From a checkpoint of a small transformer trained on Wikipedia: a variant of Adam for these matrices.
Each number is 50 + 10 x the weight over the matrix's rms, rounded and kept within 0 to 99. Layers, rows and columns count from 0.

# layer 6 attention output (transposed), 128x160, rms 0.129, rows 7-63,71-127, columns 32-63
37 53 53 46 50 66 47 46 67 50 60 44 57 61 49 32 53 55 61 32 47 24 49 28 49 51 34 31 64 37 51 43
73 60 55 57 50 47 51 40 47 26 72 57 51 66 43 65 55 48 46 70 51 58 50 48 39 50 59 41 48 48 42 62
35 30 28 44 52 50 53 68 41 74 45 44 70 47 46 37 57 64 34 51 45 28 50 36 60 42 53 41 84 32 53 45
46 65 51 51 43 46 48 70 62 31 48 39 46 60 48 53 52 51 45 42 43 07 61 64 56 50 43 37 44 37 55 46
43 60 66 47 56 51 49 42 55 52 68 53 55 66 42 53 61 67 62 60 51 37 34 59 23 32 48 46 28 65 36 47
33 54 56 52 47 49 68 51 43 57 74 47 52 54 53 47 54 55 56 43 36 44 60 49 45 37 66 56 40 55 56 51
44 38 32 66 51 39 41 58 66 60 40 39 46 52 46 45 39 34 48 51 51 48 32 47 34 40 61 47 29 34 53 52
49 58 54 53 53 53 39 34 54 72 55 56 48 49 54 45 72 63 57 58 49 62 61 64 49 74 42 60 75 54 57 45
43 52 78 55 44 42 52 58 42 45 61 39 43 69 49 64 42 46 29 57 62 44 55 57 45 78 59 37 58 48 47 34
31 55 59 49 50 62 45 63 39 71 54 40 38 36 47 53 57 53 58 49 58 64 56 66 58 52 72 42 55 67 66 44
20 49 59 40 43 50 61 52 49 44 53 46 74 56 53 70 42 65 24 41 58 44 71 37 59 46 58 46 76 42 49 53
48 80 46 61 49 59 50 70 56 41 51 41 49 74 45 46 47 59 29 70 67 46 68 45 55 44 42 38 50 44 44 35
51 55 60 42 56 45 54 44 59 67 44 54 44 52 63 47 72 37 60 56 49 05 53 68 45 34 47 51 64 73 56 66
32 45 50 50 56 54 34 32 53 53 44 42 43 73 43 37 41 46 56 52 63 53 57 57 48 60 49 41 48 45 53 39
56 42 53 56 60 46 48 34 67 37 67 65 62 63 39 52 65 55 62 63 52 62 48 52 45 71 52 64 61 50 48 49
60 72 52 52 46 46 47 44 51 42 51 61 41 38 31 57 40 53 35 62 62 64 44 53 56 33 62 33 50 64 72 44
38 58 45 74 53 32 49 19 45 44 53 58 38 52 45 52 46 74 45 65 49 51 70 70 44 59 46 40 17 77 43 52
73 33 64 48 41 56 58 23 46 27 40 53 62 29 62 23 44 70 43 55 50 41 45 71 33 56 26 50 59 31 51 38
53 23 48 58 54 60 69 65 55 45 56 57 52 59 54 53 58 39 50 61 59 42 65 44 62 52 38 70 43 60 54 38
32 35 57 58 59 64 62 50 69 56 50 56 54 59 56 59 50 50 43 45 53 70 49 67 42 58 44 43 58 61 44 42
52 73 63 47 44 44 62 45 56 51 62 58 74 26 42 58 51 45 34 36 46 34 46 36 55 41 40 54 48 51 54 44
58 69 60 53 40 39 42 24 50 54 71 55 53 62 46 42 49 58 39 59 34 34 48 45 48 66 59 39 67 58 54 49
62 38 54 40 56 70 50 55 45 46 51 53 69 25 53 44 48 63 49 35 62 33 33 69 49 62 41 50 64 53 27 46
39 68 50 45 43 37 46 32 49 49 41 55 45 64 54 47 38 23 55 67 39 46 48 38 58 49 49 51 39 42 58 52
56 28 48 35 44 55 40 56 44 42 60 60 52 34 56 53 59 72 51 26 46 40 54 40 67 67 37 48 52 43 51 49
61 37 61 49 59 48 64 48 57 60 61 61 46 22 55 45 43 56 60 32 57 55 59 23 52 27 48 39 36 43 64 40
52 67 44 41 45 52 50 71 39 93 54 60 52 63 34 52 40 69 38 49 33 48 58 36 75 53 31 50 27 54 52 58
59 31 40 47 61 49 42 53 47 25 56 42 43 59 46 26 48 82 51 65 54 69 46 57 38 60 31 50 41 50 61 29
50 39 62 45 51 45 43 43 54 59 60 42 44 33 48 37 46 62 52 73 50 44 71 45 40 51 56 38 34 42 68 43
46 17 49 58 58 49 51 43 47 71 62 53 49 43 51 57 47 46 35 42 58 44 46 41 50 45 60 42 59 55 48 49
63 48 41 47 42 54 49 67 50 59 38 38 41 32 45 26 33 47 41 51 52 30 35 48 50 27 51 53 65 57 63 44
35 53 30 43 68 47 57 42 55 32 59 57 54 27 40 54 57 71 55 51 58 30 52 40 39 39 51 34 55 21 55 54
59 43 43 60 50 65 39 67 52 73 59 55 36 70 54 48 49 73 44 59 61 50 43 24 55 41 60 77 62 61 42 56
70 46 39 37 51 57 48 33 40 68 64 59 43 54 39 53 53 71 61 61 40 55 37 63 60 48 39 36 40 37 63 50
35 80 61 55 56 49 54 22 52 28 51 51 58 42 51 52 41 50 51 52 44 44 75 64 47 55 56 56 50 46 66 42
48 60 48 46 52 45 52 62 57 52 26 34 26 41 60 41 65 67 48 50 65 66 51 50 57 40 57 57 51 51 39 65
65 28 51 49 50 56 76 35 63 57 60 53 49 56 53 58 46 61 49 52 51 52 51 70 60 44 42 53 50 37 60 48
45 58 74 78 59 42 51 37 36 50 48 57 47 54 31 37 56 28 62 39 63 31 54 43 36 59 57 72 34 63 68 51
37 57 48 57 48 63 46 41 57 52 64 38 42 51 68 52 42 53 63 41 53 65 61 52 72 47 60 66 47 49 53 53
55 59 32 48 51 54 42 36 53 52 61 51 56 50 49 22 45 51 39 62 42 47 45 22 43 22 35 36 46 48 52 50
43 60 59 68 67 56 57 59 50 72 46 41 58 45 48 35 59 40 48 61 36 66 47 63 47 46 50 43 51 44 74 38
49 69 41 55 39 51 51 60 60 29 62 61 44 78 45 49 47 34 44 64 39 45 46 41 51 45 57 38 33 57 52 61
61 51 54 55 55 55 49 63 30 38 34 41 49 61 44 59 45 62 54 57 47 57 54 36 63 74 47 49 36 34 40 54
46 45 57 54 48 41 49 51 62 49 48 45 53 60 63 39 62 42 48 48 40 26 49 53 56 36 41 35 25 42 54 56
22 53 39 43 47 51 50 56 48 58 80 47 71 54 51 62 58 59 38 48 38 66 63 61 42 44 63 58 24 62 66 36
32 71 49 41 62 51 74 58 45 43 65 51 16 38 42 73 39 49 48 66 57 48 49 65 57 66 46 33 59 56 45 65
44 49 77 35 49 47 39 62 55 44 56 43 71 39 37 57 32 34 60 37 50 62 67 34 51 56 48 52 60 64 55 56
59 46 53 53 58 56 49 64 55 39 52 36 44 37 61 54 46 77 52 41 64 51 51 33 59 54 45 64 36 55 65 42
58 47 41 59 45 61 54 31 52 31 52 45 18 36 65 44 50 48 33 68 53 24 38 42 60 57 40 44 48 47 30 40
59 79 47 52 49 44 53 55 41 48 35 45 57 63 49 48 46 55 53 47 54 49 45 53 47 61 51 40 57 42 47 54
57 56 69 50 49 44 61 60 65 44 58 51 69 42 50 30 38 22 30 50 62 43 48 18 47 57 42 28 39 49 66 40
62 37 42 61 40 35 47 58 74 66 62 41 38 53 44 38 37 43 64 54 57 58 67 66 46 42 28 42 66 45 58 50
56 59 36 40 50 73 52 47 51 34 46 60 56 43 61 37 57 73 41 38 54 50 49 61 56 43 53 54 73 44 56 44
73 59 33 44 51 68 51 58 47 57 68 42 30 55 35 52 39 38 52 68 62 14 56 64 54 49 58 61 42 48 54 49
50 36 39 50 36 63 60 59 53 39 38 62 52 50 48 50 42 50 77 38 39 80 65 55 47 64 55 41 43 51 52 60
53 33 53 56 48 28 51 53 48 73 31 49 54 12 47 42 62 49 54 81 36 44 49 53 53 46 52 49 54 73 53 48
79 73 51 38 40 29 46 39 46 70 22 47 50 69 52 26 44 43 40 54 74 67 55 48 39 51 53 53 11 43 48 70
38 47 54 41 54 66 42 45 55 47 62 53 56 63 47 35 56 55 59 40 52 30 55 31 50 50 42 39 62 33 48 46
65 55 57 51 55 53 55 48 43 38 62 54 51 58 48 64 54 53 45 61 45 50 48 52 42 50 55 49 50 49 45 56
44 39 40 50 51 53 45 67 50 69 51 49 64 45 46 44 59 60 38 51 42 42 55 44 52 43 53 48 71 40 52 41
50 61 50 46 39 43 53 63 59 44 51 46 51 50 51 54 50 55 47 41 44 07 62 57 53 58 51 40 41 34 51 47
48 55 59 43 52 60 50 46 51 53 63 52 54 55 46 50 59 59 49 64 56 37 32 51 38 42 48 55 36 60 44 48
45 53 48 49 48 45 62 50 45 53 65 44 52 44 49 50 52 56 55 41 41 44 64 46 53 46 55 59 44 54 49 44
45 46 36 73 52 43 39 62 72 52 52 34 47 49 50 48 42 45 49 58 46 55 37 49 29 47 67 45 32 29 48 57
59 62 52 46 50 46 44 34 57 63 60 52 55 53 53 52 70 62 55 58 52 57 60 60 47 61 47 61 71 54 52 45
54 60 67 48 42 48 56 57 46 53 61 45 42 68 53 60 50 51 37 52 60 47 60 58 50 61 61 40 60 48 48 35
33 57 60 52 47 52 54 71 45 62 50 43 40 42 50 49 52 52 55 45 55 62 45 64 58 53 62 43 49 57 51 48
27 55 60 49 46 45 55 55 59 38 48 48 65 52 46 58 35 58 39 33 52 56 65 48 46 45 56 48 62 49 43 55
51 75 50 50 52 63 49 58 55 40 53 44 47 63 50 46 54 54 31 66 60 51 66 45 53 40 51 35 51 53 47 50
48 46 63 41 56 45 49 51 52 67 52 56 53 50 59 45 65 45 57 58 48 22 48 62 48 42 44 58 59 62 51 58
31 44 47 47 63 50 40 38 56 55 48 43 50 59 46 44 48 46 49 51 58 63 54 51 51 50 51 48 43 46 64 46
53 43 51 55 64 52 45 48 59 47 63 53 62 57 46 51 56 65 60 56 57 54 49 46 44 65 52 63 57 53 45 52
68 68 44 51 48 55 44 43 56 47 53 61 43 41 40 54 41 53 45 57 64 72 58 52 49 41 64 46 51 56 66 47
43 51 44 64 50 34 48 23 44 40 61 52 43 57 50 43 49 60 42 61 54 50 62 57 52 53 45 40 26 65 56 56
67 37 56 52 42 57 56 33 48 36 46 43 57 43 56 40 43 62 47 43 46 52 45 62 37 45 33 53 53 37 53 46
56 29 42 55 51 61 62 61 56 45 50 54 53 61 58 52 62 44 56 61 57 34 58 48 58 46 41 61 42 65 53 37
35 41 54 51 49 63 61 47 61 53 55 47 50 62 54 60 51 55 45 41 59 70 45 59 44 45 41 45 63 55 47 48
55 69 56 44 49 47 54 43 55 49 62 61 68 35 45 54 51 45 39 44 54 36 46 33 52 48 37 48 51 45 51 47
56 59 58 50 44 38 42 34 49 57 58 49 48 51 45 46 40 58 45 58 43 33 56 51 52 64 62 47 58 56 50 50
58 44 53 39 58 65 50 55 45 49 48 55 57 33 54 49 46 54 50 45 56 19 38 61 40 54 47 45 59 51 32 48
29 53 50 45 45 36 44 41 53 54 52 53 53 64 49 49 34 37 49 60 41 45 46 39 57 46 48 53 48 54 54 46
47 25 42 41 46 57 36 51 46 38 55 61 44 42 56 49 59 55 57 33 46 30 56 38 70 61 42 38 51 45 45 50
61 39 53 55 62 52 57 46 57 50 58 64 48 38 55 45 38 51 55 36 59 49 63 35 54 39 50 47 44 41 60 45
54 67 46 48 47 45 50 62 44 79 53 57 54 57 32 49 43 63 41 60 32 44 57 34 62 56 38 50 29 48 49 49
59 41 38 49 52 48 46 56 45 27 61 48 39 62 49 39 47 69 49 65 59 63 47 55 42 63 47 52 41 46 57 40
52 39 57 40 47 40 43 44 56 59 62 46 45 39 53 43 57 64 52 70 50 44 59 44 40 52 48 43 36 41 61 47
44 23 48 56 61 51 46 44 49 66 59 57 53 40 60 51 50 49 47 45 57 52 55 43 46 42 52 39 56 51 48 45
56 41 52 52 46 51 48 59 42 50 38 43 44 34 51 35 38 47 41 48 48 33 29 54 48 42 53 61 56 55 62 49
45 51 29 48 64 44 44 42 47 34 60 59 56 36 43 50 51 57 52 52 57 28 46 45 37 44 45 44 49 29 52 55
54 40 50 54 49 63 37 62 50 65 56 53 50 66 47 56 53 70 50 61 55 63 47 35 56 47 67 66 53 65 41 45
61 44 49 47 46 51 47 43 39 68 57 52 40 55 43 53 47 63 62 66 46 46 43 57 59 56 48 39 48 36 48 48
38 72 59 64 41 43 55 25 57 36 44 50 58 45 45 54 41 46 55 54 40 54 64 64 41 57 53 59 52 53 58 42
43 55 49 55 51 43 54 59 54 49 36 39 36 50 52 44 58 66 47 59 59 70 49 49 57 49 57 55 55 49 40 61
63 30 52 52 54 54 61 52 65 62 48 50 51 56 54 58 52 58 52 46 57 53 54 63 61 40 52 52 43 46 59 48
48 56 65 65 61 40 50 33 39 54 48 57 64 57 40 46 57 33 61 39 51 36 56 41 43 57 46 63 40 58 66 49
34 58 53 61 46 50 53 46 56 50 57 45 44 52 54 46 37 49 56 43 53 53 55 55 66 53 55 61 46 49 54 56
47 63 38 53 51 61 44 37 54 44 58 52 52 52 50 28 51 53 46 59 46 49 46 33 42 34 30 37 52 46 52 42
46 64 57 61 66 51 51 54 55 55 50 43 60 51 50 41 55 48 46 49 44 61 53 60 45 36 51 46 54 55 66 50
52 64 40 54 39 57 54 59 55 39 60 55 42 64 52 42 46 44 48 56 45 45 52 44 44 50 60 44 40 50 47 54
62 45 48 59 54 45 50 63 36 37 39 39 52 52 40 60 45 59 52 58 42 54 55 44 52 68 54 50 37 38 41 44
46 47 49 55 54 39 53 56 60 55 44 46 52 56 59 48 55 53 53 44 48 24 51 51 54 51 47 38 32 49 50 53
30 50 52 39 49 52 40 59 49 49 67 54 61 49 53 52 53 51 41 53 39 72 61 57 49 49 55 53 31 59 65 41
33 58 47 45 62 51 66 56 46 53 46 48 24 37 40 64 39 54 51 64 47 51 50 57 55 61 48 32 57 51 44 66
43 55 71 37 53 51 42 56 54 52 51 43 69 38 43 55 40 44 49 42 57 54 65 39 49 55 40 54 57 52 52 49
57 53 53 57 56 55 49 57 56 40 55 40 42 39 50 61 48 61 54 48 56 51 45 36 58 59 49 58 41 53 58 46
53 44 46 56 37 61 52 39 51 46 57 47 26 35 63 48 50 46 45 57 48 39 44 43 58 57 38 46 50 47 36 45
60 66 46 57 43 48 53 57 46 48 38 46 54 59 59 51 48 62 54 47 54 54 42 53 40 64 52 44 47 46 43 57
59 55 57 47 55 51 60 59 64 55 53 48 61 49 49 33 43 33 41 63 61 59 51 30 51 58 42 33 36 55 62 46
60 47 59 63 41 41 50 55 67 60 55 41 37 49 43 42 45 41 61 56 61 54 61 62 50 51 37 44 67 48 51 51
55 63 32 47 45 53 49 41 53 33 58 52 49 42 51 41 52 53 46 50 50 41 51 60 52 51 59 56 62 41 55 46
60 49 40 59 50 58 48 50 47 55 61 50 40 41 35 55 34 47 52 63 51 18 61 51 58 50 63 64 43 51 54 44
49 37 48 60 34 58 55 57 51 35 49 63 50 52 54 44 34 44 65 51 42 65 64 62 42 60 58 43 51 49 47 56
53 45 50 55 50 44 53 55 48 62 35 51 54 36 52 48 63 55 54 69 40 39 56 52 57 43 54 36 48 70 50 42
73 64 48 47 39 36 46 37 43 66 30 51 48 64 46 37 51 50 45 64 66 61 50 56 48 50 55 57 28 50 46 58
# layer 6 attention value, 64x160, rms 0.116, rows 8-63, columns 32-63
43 47 53 52 58 56 35 54 52 54 50 39 59 53 46 67 51 49 45 34 55 51 48 47 72 29 47 50 52 58 57 50
53 40 46 45 62 32 68 43 42 37 38 31 67 79 42 48 36 60 68 71 53 51 36 59 55 35 50 60 66 67 46 63
53 55 36 55 50 60 61 60 46 55 49 54 48 49 52 32 60 55 41 54 46 51 50 55 29 57 50 50 58 63 48 49
49 50 37 55 40 44 59 36 64 36 48 53 34 41 48 59 44 55 49 35 51 48 45 52 44 40 55 39 57 52 75 47
47 52 55 45 61 36 49 47 35 44 40 44 54 53 58 51 50 66 55 42 51 51 57 39 53 44 49 41 31 45 66 41
43 35 65 55 51 49 52 42 42 37 39 59 56 50 61 56 49 66 46 49 46 49 35 45 55 56 44 41 54 58 49 67
52 60 52 55 65 43 52 50 54 53 43 48 59 44 52 62 44 45 44 51 45 53 66 35 55 50 66 37 63 59 61 50
41 56 39 47 51 34 37 50 53 60 48 47 43 50 65 43 65 49 53 46 42 49 53 57 60 59 64 55 59 64 57 50
51 48 58 55 53 53 48 43 45 62 39 45 45 42 42 45 48 44 50 65 46 50 40 50 48 45 52 42 34 57 67 72
48 45 34 46 46 48 29 44 44 55 37 39 64 38 57 54 61 46 61 47 46 50 45 68 39 46 58 48 38 46 38 42
52 65 51 45 45 47 72 58 54 43 53 40 55 56 77 43 51 41 50 28 51 51 55 45 46 41 37 68 44 51 52 45
57 60 59 41 45 45 65 40 52 53 49 53 48 53 52 33 25 62 53 65 52 48 58 49 52 70 43 47 52 51 46 63
44 45 67 47 33 42 47 59 42 29 58 53 71 48 56 39 63 47 68 38 52 50 45 45 45 62 43 48 53 47 52 47
55 46 59 61 50 51 48 57 41 55 60 62 53 48 44 70 42 37 45 29 58 50 58 49 46 48 43 39 41 52 46 54
56 42 65 49 58 57 56 50 46 50 50 67 71 54 43 43 53 69 58 44 41 51 37 57 50 41 49 47 45 46 47 67
49 55 61 46 53 51 37 61 45 49 71 62 34 53 68 49 47 45 60 72 36 49 57 51 37 45 53 51 56 37 44 50
50 57 50 42 35 65 79 62 43 57 59 72 50 47 50 36 50 54 67 50 50 49 72 61 46 30 52 70 58 57 45 33
61 61 62 41 46 45 16 50 48 54 55 55 60 53 45 59 50 52 43 65 56 52 51 37 49 56 49 36 44 41 62 34
52 60 51 44 49 46 49 72 51 33 52 53 38 60 46 48 47 60 23 56 36 53 66 42 55 55 61 60 61 45 54 34
48 44 43 47 47 55 55 63 64 45 61 58 33 60 37 51 37 52 45 60 44 48 41 58 48 37 60 38 68 57 66 56
47 47 56 52 60 63 60 48 52 46 61 53 57 46 52 56 56 26 48 42 49 49 50 54 47 44 44 41 46 75 54 64
47 52 44 56 42 68 48 46 55 49 37 34 46 55 35 40 44 49 45 19 50 50 67 40 56 59 47 41 40 44 69 50
54 57 44 54 56 46 44 50 55 43 43 47 56 54 58 56 56 45 52 33 48 50 45 38 56 47 50 45 28 46 48 51
57 71 56 49 47 58 60 50 43 60 42 54 47 59 39 37 34 47 49 39 54 50 35 53 64 45 46 55 46 52 53 54
49 42 47 46 48 50 58 34 34 55 49 64 47 61 24 41 56 62 41 45 57 49 63 44 40 52 35 46 58 55 58 58
54 43 35 45 42 39 45 39 49 62 38 32 54 57 61 53 51 59 70 45 53 50 44 44 47 57 69 55 67 64 51 49
50 37 43 48 71 61 47 59 59 56 62 48 61 57 58 56 45 52 20 52 63 49 78 50 58 27 42 51 33 57 38 62
52 44 58 57 56 58 60 66 51 61 55 58 60 55 39 61 34 74 60 64 46 49 43 39 49 41 59 72 37 62 57 41
44 53 59 59 48 57 45 48 43 43 53 48 52 62 29 46 47 62 53 63 44 49 59 48 42 71 53 63 46 53 48 49
55 46 54 47 56 48 46 45 42 59 43 57 61 56 42 48 40 50 49 44 52 49 75 46 52 38 57 50 57 48 37 51
44 53 50 52 42 66 55 44 50 47 55 44 52 60 52 44 61 56 35 50 46 46 59 50 79 43 43 48 47 47 53 43
48 46 58 57 53 41 63 53 54 51 45 49 34 53 53 54 50 24 38 45 53 49 52 35 62 48 63 52 39 30 56 50
55 52 51 59 45 43 50 60 38 55 54 55 44 52 35 62 50 39 56 52 45 52 55 63 49 34 45 42 45 69 35 49
46 45 54 39 45 34 47 52 55 46 64 35 29 34 77 43 41 31 53 38 53 48 51 47 45 54 53 50 49 49 42 52
49 55 49 50 49 49 61 78 44 60 40 63 37 44 66 64 47 44 49 55 50 49 52 43 45 13 64 26 61 34 57 44
39 52 51 43 29 62 56 75 33 42 53 42 53 51 59 43 46 24 52 58 62 50 61 41 43 56 55 36 52 50 49 52
59 40 57 43 46 62 37 63 44 51 57 56 43 43 42 54 60 63 51 63 48 48 64 42 58 34 35 60 45 44 43 45
56 39 58 46 45 45 43 46 49 59 44 46 54 49 60 40 58 46 51 56 46 48 45 51 28 62 50 63 54 52 42 62
42 57 57 59 39 49 67 57 63 53 57 51 43 60 64 61 41 64 47 50 37 48 58 58 71 47 50 53 48 56 55 62
51 36 54 40 52 30 48 56 55 44 41 43 64 54 51 34 48 37 54 46 56 51 60 47 50 58 43 50 43 54 46 51
50 56 68 45 42 39 55 60 50 51 64 55 47 50 70 45 56 57 61 49 47 49 51 61 59 63 50 49 36 51 30 61
49 51 44 39 48 46 49 55 52 54 40 41 43 49 67 46 44 45 55 38 47 49 55 51 39 49 33 53 37 30 40 44
44 53 37 47 44 60 60 51 52 64 53 40 33 43 58 50 41 50 53 46 55 47 40 50 28 59 60 46 55 56 47 60
64 49 49 58 62 51 52 44 68 38 59 31 54 25 42 36 44 41 54 58 51 48 37 66 44 53 34 63 41 52 37 68
44 47 69 40 58 61 59 52 33 47 50 58 40 48 32 46 48 34 49 41 55 52 51 32 48 47 49 42 38 54 64 66
41 57 47 55 40 41 45 44 49 50 52 73 59 51 55 47 58 71 70 28 52 51 48 44 51 44 33 42 48 48 53 47
49 44 57 50 55 60 38 53 55 42 55 49 47 63 55 48 58 38 34 45 37 48 24 60 51 32 50 60 54 43 49 50
42 42 54 49 45 41 53 46 62 44 58 61 59 51 65 47 44 55 51 43 47 47 44 59 38 54 57 58 41 51 51 52
51 33 60 49 46 46 44 56 64 59 51 60 54 54 58 37 49 37 59 50 66 51 52 48 51 29 53 53 36 56 41 48
52 49 54 48 39 47 54 35 54 54 53 60 43 50 46 50 52 78 64 45 38 49 29 70 55 65 52 53 41 40 51 64
49 50 50 47 53 48 59 42 39 48 48 45 66 41 54 52 55 57 38 53 56 52 33 40 27 55 42 53 58 59 58 37
46 53 50 55 46 51 46 37 48 42 41 59 60 52 56 44 53 53 47 55 34 53 56 60 66 35 62 46 48 55 53 51
61 48 67 49 53 54 63 57 44 47 36 37 53 64 54 31 67 59 50 36 50 50 61 69 25 40 61 49 57 62 37 50
52 50 59 44 46 63 69 45 55 40 48 40 56 39 59 53 53 35 39 73 52 50 60 54 65 52 52 49 56 51 49 56
48 47 56 51 63 41 55 57 57 49 54 33 50 46 50 48 35 63 55 43 60 46 60 60 40 56 42 48 46 35 36 53
38 46 55 54 43 54 69 66 54 50 51 34 54 40 40 42 50 57 59 53 46 48 66 62 52 37 41 52 40 29 56 41
# layer 6 MLP gate, 448x160, rms 0.0767, rows 0-14, columns 32-63
51 54 56 52 45 63 30 51 55 66 48 57 49 46 55 49 41 67 59 51 52 40 41 49 46 49 53 45 45 86 67 55
61 57 57 66 63 72 49 30 38 53 44 47 49 50 42 49 45 45 65 51 46 31 44 37 37 44 41 44 55 64 51 45
50 55 56 33 55 44 49 41 65 44 47 44 38 53 37 52 43 64 62 32 50 43 32 48 46 34 55 49 58 56 34 38
68 59 56 60 46 64 48 54 46 47 60 42 52 66 59 29 60 55 66 69 60 51 51 41 58 37 61 59 51 57 47 52
53 45 56 39 38 59 41 40 52 44 49 47 51 60 66 36 54 68 55 58 51 43 38 57 62 55 56 38 41 54 48 35
49 54 56 41 58 47 45 51 53 48 69 49 42 57 47 52 37 28 34 68 37 38 67 70 56 41 57 57 48 57 50 36
45 44 65 44 55 43 50 32 56 42 46 60 44 40 45 30 61 51 55 61 46 50 56 48 60 34 62 45 52 41 48 43
63 51 41 53 43 37 57 52 54 38 49 48 60 49 55 41 40 43 41 51 51 46 59 41 70 34 50 46 44 61 47 60
53 51 63 42 47 53 68 57 38 54 44 55 55 53 46 40 45 35 46 46 49 36 39 64 62 46 56 58 54 51 28 52
50 50 57 43 19 60 39 60 45 32 44 40 54 50 48 40 41 46 47 40 27 35 40 59 54 52 42 64 44 57 63 59
48 67 63 52 53 49 50 67 51 63 41 48 47 41 46 51 70 72 37 47 49 47 61 56 57 52 62 48 48 68 50 47
53 47 55 47 41 47 51 42 37 57 68 47 55 51 53 59 60 43 45 60 48 42 43 43 67 29 52 49 34 55 45 64
55 62 53 48 45 58 51 43 44 52 49 45 74 42 68 42 41 43 44 47 62 47 59 54 57 46 48 61 62 54 34 39
60 46 32 49 41 49 56 38 55 43 53 58 58 22 56 61 62 53 60 45 45 28 52 57 59 31 64 55 57 33 36 54
57 51 50 43 62 45 34 46 53 36 60 50 61 48 57 62 53 22 41 41 55 44 42 45 50 53 32 51 55 55 46 44
# layer 6 MLP up, 448x160, rms 0.0794, rows 0-14, columns 32-63
49 46 53 42 57 52 29 50 55 47 61 50 66 59 45 51 41 74 49 33 53 52 36 53 54 49 65 68 64 59 36 37
42 42 26 41 46 38 44 47 49 59 49 40 56 41 69 53 60 51 56 55 55 48 47 49 62 53 41 34 59 46 44 70
56 41 60 53 61 51 46 57 74 52 65 78 40 77 37 52 45 55 59 56 40 52 45 46 41 46 64 71 58 55 44 50
47 36 59 51 57 60 49 41 60 45 50 49 60 57 57 53 40 58 47 50 45 55 49 42 56 62 62 49 65 62 56 53
64 54 24 36 43 55 56 48 38 58 38 65 50 55 53 55 50 55 32 44 60 58 48 56 67 53 64 28 33 53 38 51
54 44 58 65 42 55 60 29 61 70 34 38 59 53 59 64 44 40 28 53 51 45 53 49 21 36 44 46 30 45 22 45
40 41 44 50 32 38 44 54 52 53 46 61 41 55 55 50 47 53 63 47 60 48 46 49 40 42 47 47 53 51 60 57
45 58 72 56 62 45 44 53 37 42 42 56 40 43 43 69 35 47 64 59 53 55 43 42 55 39 43 58 58 41 34 51
56 52 49 60 35 44 55 55 56 47 46 45 58 67 55 57 53 47 34 50 58 49 49 52 64 51 51 60 57 57 58 32
67 59 54 40 34 49 33 46 52 55 57 47 43 38 44 63 61 40 48 32 67 44 31 35 56 54 54 39 68 71 62 57
53 55 57 40 56 55 44 46 39 42 53 49 54 69 58 50 37 63 73 62 40 45 35 52 28 51 51 56 53 46 62 41
60 58 37 52 59 49 53 52 39 38 36 49 48 38 46 47 47 40 45 31 40 37 64 51 57 58 69 43 42 49 32 49
73 56 48 66 44 48 60 41 41 57 65 39 42 51 63 42 49 32 49 50 47 45 64 45 53 59 60 56 53 53 62 42
55 49 31 59 55 78 41 41 60 50 40 65 57 44 41 54 39 39 70 40 56 42 38 74 31 58 61 51 55 59 54 47
45 30 42 33 41 55 58 54 33 57 59 55 40 60 49 30 55 54 39 40 44 47 57 64 47 36 53 45 48 34 58 44
# layer 6 MLP down (transposed), 448x160, rms 0.078, rows 0-13, columns 32-63
53 57 63 48 44 52 45 59 43 43 60 11 35 35 47 53 38 57 47 44 52 41 50 42 55 68 46 51 46 41 59 53
31 47 49 64 49 47 48 38 52 33 52 41 72 46 46 58 53 29 63 52 44 83 47 52 47 43 44 41 54 38 38 56
28 52 62 51 42 61 42 48 53 62 67 34 53 48 68 40 48 43 56 58 52 57 60 40 44 48 51 57 48 44 45 41
44 46 49 34 50 33 68 41 52 47 53 46 36 33 45 64 67 36 51 41 34 82 55 53 62 49 49 44 43 47 35 48
57 52 48 44 52 57 40 60 52 55 51 57 42 52 62 37 54 41 61 46 64 70 50 56 42 54 56 63 48 43 39 72
40 36 30 71 51 41 58 47 61 44 52 51 44 57 46 29 39 47 42 63 55 27 56 63 55 62 58 62 54 58 53 40
45 47 58 34 41 55 38 66 44 55 46 49 58 44 43 33 52 56 50 67 57 24 56 61 47 50 56 53 51 45 54 53
46 68 51 67 64 53 51 47 53 59 35 61 42 48 58 43 51 41 57 51 54 45 55 58 54 52 50 50 30 56 50 45
39 54 45 50 59 59 49 37 43 36 42 31 63 56 47 57 24 50 44 42 58 14 47 57 59 53 49 57 41 57 39 36
48 24 56 79 54 53 32 48 51 41 50 39 55 42 51 48 65 61 70 44 49 62 50 54 42 30 32 55 45 60 52 58
54 62 60 42 28 45 55 60 57 38 55 35 43 50 63 51 56 50 51 56 47 38 39 42 49 51 52 57 55 52 43 51
46 50 50 47 32 57 51 60 24 53 52 41 51 41 46 58 67 44 51 57 57 30 38 41 59 46 51 45 45 55 65 56
43 65 59 35 47 50 44 36 62 33 50 45 34 43 63 43 36 47 41 43 50 38 58 67 56 42 53 52 49 59 63 56
36 53 56 36 53 53 38 33 43 49 43 47 64 51 40 38 42 58 36 58 38 46 58 49 69 50 46 34 50 56 57 53